Weights of a small GPT-style language model, trained from scratch on English Wikipedia.
Size: width 128, MLP 512 squared ReLU, vocabulary 2048, 4.59M parameters.
Each number is 500 + 50 x the weight over its row's rms, rounded and kept within 0 to 999. Layers, rows and columns count from 0. Numbers have three digits each. The size before them is the row's rms in percent of the matrix's.

# layer 7 MLP up, 512x128, rms 0.0608, rows 411-511, columns 96-127
102:593645476522480464489436464495493466464456531455459443495494516496536493473493500635485534455487
092:501460413448557562459520546576453510512457491573460517373519481518552513505504443552486490546546
098:441534528520454471492521475505517507495529496443513539399443521596523512479491618488450522535514
100:411394602550554517450478427542498526433534570477502515526548507656441523443509563488430434516460
108:603574571475456487489562497542520496465511540422495454542512503581487494479364575600504533492566
111:471533522513539452517556485551545529561524422482419481526602472574576518456555498509433519440467
095:498576643512516528483492479491489428520495448376535385596442471458465519464505562498437490604519
114:542582529504410568583565516544503511606530563533500562620520506459514532439501551573367407605492
107:473478462538488534579479506481559411494468554550574533530523507537509536456561500465362446395496
093:487502523596536512520480481483553512527493495463481513576465407574497475478482444437542615450368
102:431514547434533463554479587470527555533502472512548501454440521489444523558485525574474471419496
084:470460476510540546527542538475481490574572460527540480491509412496435435486530420481460411494473
098:491495516546454539474541484498548503467463516583469482429590487575526430469477511482432436532545
092:489514576502448560520523457490452493496423539582585441468592461538473489514488515510568490511499
104:579504416516489470559533514569502515484516536428443476476509549559511515494495490554503550513561
096:547560509464446510482473496532478489450485476358547447503468487564627521525522494465439495417470
110:445504413426603503505530454512433432514578500552518506487493519601517467424433542513484540464519
100:497426544525485466489582454577459552458519470531487469382459477466525495589618475445510460439466
114:555485624456600515453565521518523557520452540537474506450456461521453577505567572569529565565494
105:501477452468448489569580557553478446523556578392469507543519503457432513527509533488528454572475
098:656462417522501436447463554457574513476521524503468511483492581478466495458502444536525524495582
096:519431478453554467437464485506626551453427503546525525494509441443426511512554563530460450499563
100:492449509540531547443453486433594475431524450413510541523433528467435551492518525574488464564575
105:464454546447616566591564534471536520532540524479482505507444497493489475526503432485488458409454
094:569471523439466468462427583501416471505372446444479467539417432538518543472495469435577533461452
105:442427569480526443513479423612455529540508449487579523531476506472529574485574517520488483442498
098:535528509459499483615469479456480515540524505506552431460512464525496500541559497573529412511451
109:527517489482481510533428622527614498456483482549551509486461493500444457559542429485497456504569
106:490484481518500539539513430511434583440487526554465532550500636548489542570402391464521492516483
107:529504460449383468511511466556488498518596629472506526496508522553551482579612475533466540511541
099:498516529488465545496546468580438499431465453508535467603586422465475515519482543412565593543457
111:493462494455503488525562470501512402491555521478442472383469522568483447478514435500396442529461
101:508540576447536534506456437480528492494476533430482447450396423546392379513480532439466438453490
094:479486524472479505456531503467418579497569513474551584459493439359576571521482488504438448462514
099:564518565435545433474504541561532432399513417440475618472549534614539446515495542491437540569506
109:481530583441444476543504448527458562529468505509540400493535375506466463557463487529498531531502
089:439477477561459574583533612574488485488511541544498523430546492380486480500394571496504445455519
106:596458506475503407531462510481508507558446513516511461469464408502459498483439549560512524463533
096:447566660484437445527496546410558511481471480482519515540488496536461447545549528548568499418471
110:486537513485423506624472442623503496563513539451547510540518496416406538445548569498542469520537
097:527528506485462408490566415462521547460580533458535539429470451480502535461485484469472589489579
100:498532513490471555569536512500523494536461525477492556520560459495500524481457470498478536525466
100:534487509523473574514484477432567555512477522501545471460498484516457612563523578497456463489498
091:489494536528460474528502426442450452524561527604410493526566543452437490464495428546469448533408
098:485532571442494472583497543576413531520522467488479411563524497520517413360417433460473431513517
102:511473438511520514467486518528476546456481556568559552558526583556507548520504498556394549454570
106:485488435553488387559527517483472591533455500537582442488577599563519437488433582552530464530469
096:464613479552500505551552574454541536556516503491458505471475476567482564484506494620518438484541
102:466511440519510500498511596401472515476515551503542511579514543572501511401514595436502627515577
103:509482528472475523504506489475461463539489502525524505486537556473497556530425586494517527476469
103:501520492453473530546488520477492561457488469643411488519519475548472622492539551429556547543512
102:567471576515465500559542476511575472523519503471573440482476475436534461561402527511486437438527
103:571428559468475427422540470507392475570522520457567431466528434484547590544567583515553558472551
096:533504477440591463564471459570552472465492482523467483554483417575535535536454463573407567504476
100:535376572572533502466465511506468506451496597546454473460473488555556517459537526580429504466592
096:419426566483545411491461507497528538495449559463552574501489568424475556536507510492509514472499
092:566567468397566513540478432541520485473422551493499565538504475530497425512396469458557527470373
099:493533490524516581549569531556567544529493571608521427465562503495464447508540577584440534542449
094:519519526503455444541487539521491525476460568567411531529430482484413539576546472399508431502491
103:479536548589526474526547579543529561527498531472470499367434550476514555614536544526562417545417
102:532494470473469517505472527510600488442520566555523587515408416460573484505538484453486525523539
100:431490495473544434482471479588430479529445466458608427485451550406499515499461533507530528457510
111:521564513525439499509478449516489525481512428528572550540546462463431469477605514390585499571469
105:603475610524519430529545557471511494488574539573517480481459565534497492532494531497429602509470
097:529517512534507516607356545549447451567491518545415495546483513424477495531531492537500410547455
106:551485485416478544586544564537525527575561510490440408519525495521541518563445434480520513509597
106:535558512580573535447576558461502484551489522503486512463428427554529477464493492489434541601476
099:517518555500506507553484468511512465494435534535434455484509457480541445515394444524454487542497
096:482509575570537445549523444433483539440557499554428533395481463452526537535471556442488435433476
094:512387516566496541382582577493483499535542477438519612480485468566485480533508579469534559411548
118:513413538411499507495455517445528489484469515496381605578533608507457477441499442557513477527469
094:440525521498535459534493551509469527490523395507543526483521469464535466498517413481492419474431
101:477479459577489506513478501548561508475438466503512588557566512552487488582557595524478517575441
096:514613502460423515485545504459501485460445476430515608458489463638535446530477558529467356484492
109:485544486494504495533444475560573495552515502563478523427460447488493499512482538537535523483512
099:550533548420571575505569448568569633464486472386490496445509486431554433479444602446473563547518
108:545478541446515425520573495585375530481478431541389436512464541527543585500522529502575643483520
101:476498572480513481511534460409477624507563435578470422527433519488445397491506492459422479413431
100:482501589468607496461475420559456505528490498545531534392541508496619608471453502512520437533500
093:483452518578535498440422481507435579393575455448490430536514437425415494539478549511527495425446
106:529595487372510572648429464545545411497553513417491485488489553483586485482533472496445442420558
097:509559480533448464542472530507571455459500480432465436626518532523466495482520540430581517540468
101:529513539524498517439469508456440498414474434371467468540526488437473530438607496465531560454439
096:525529542505502533464497487402519546434507587440514554525521577533476394472542510388396539475545
086:487473458414475507499521484524503628476426476527478469500582456520398410497482539528484493438490
096:505562496487502337500565530516422600505423600468514473441540474586512423552515525423428434503407
099:401596499434501454538526513480553358517486474506462478547510509586426592600469490494507393451485
097:540540532536513452534532501426491546460442383464415488362494487544557552577462543452500535460541
098:504515612475568553481525548537548443549517486483535503560443484513572529507545510462528484523499
098:463498466581473456466317505495596497466465518449535513534509442480516519510558503509469498512438
098:526423492539447443512559460489393442486463572524551457430562472487527448576501462461556492548579
109:516543474452474457476608529464503525502521479574507592541495471507519533572579508466525558466602
086:523481407480563536539508564583475562545526440496486461558573515395452461456428406467478458526423
105:559372520568558462535508439586518550400531574543476558487499519538468484540476444573420502528465
091:515406436564477561477486503428503507554542464573440428454548515500516580513580515524548514505467
113:443473475399513502540465485532515482470573515579483465455528425528481520543592444540470513462523
096:513467593414504460600594545544513503408430563484519518564490540478463456522502536508470437439400
108:577426550520481557443467471478547486548549526549523462517451487486424586397495490474488475590526
092:483512457475365503531503521494585473554504439495537510490540504478502509572530474483448444468567
098:423520429545499561419551494468530579529517535584486473493486512547538454380548523481516509405457
099:411465426485574486529466490512469465448521550522562565455522560454427537519548536414492539481523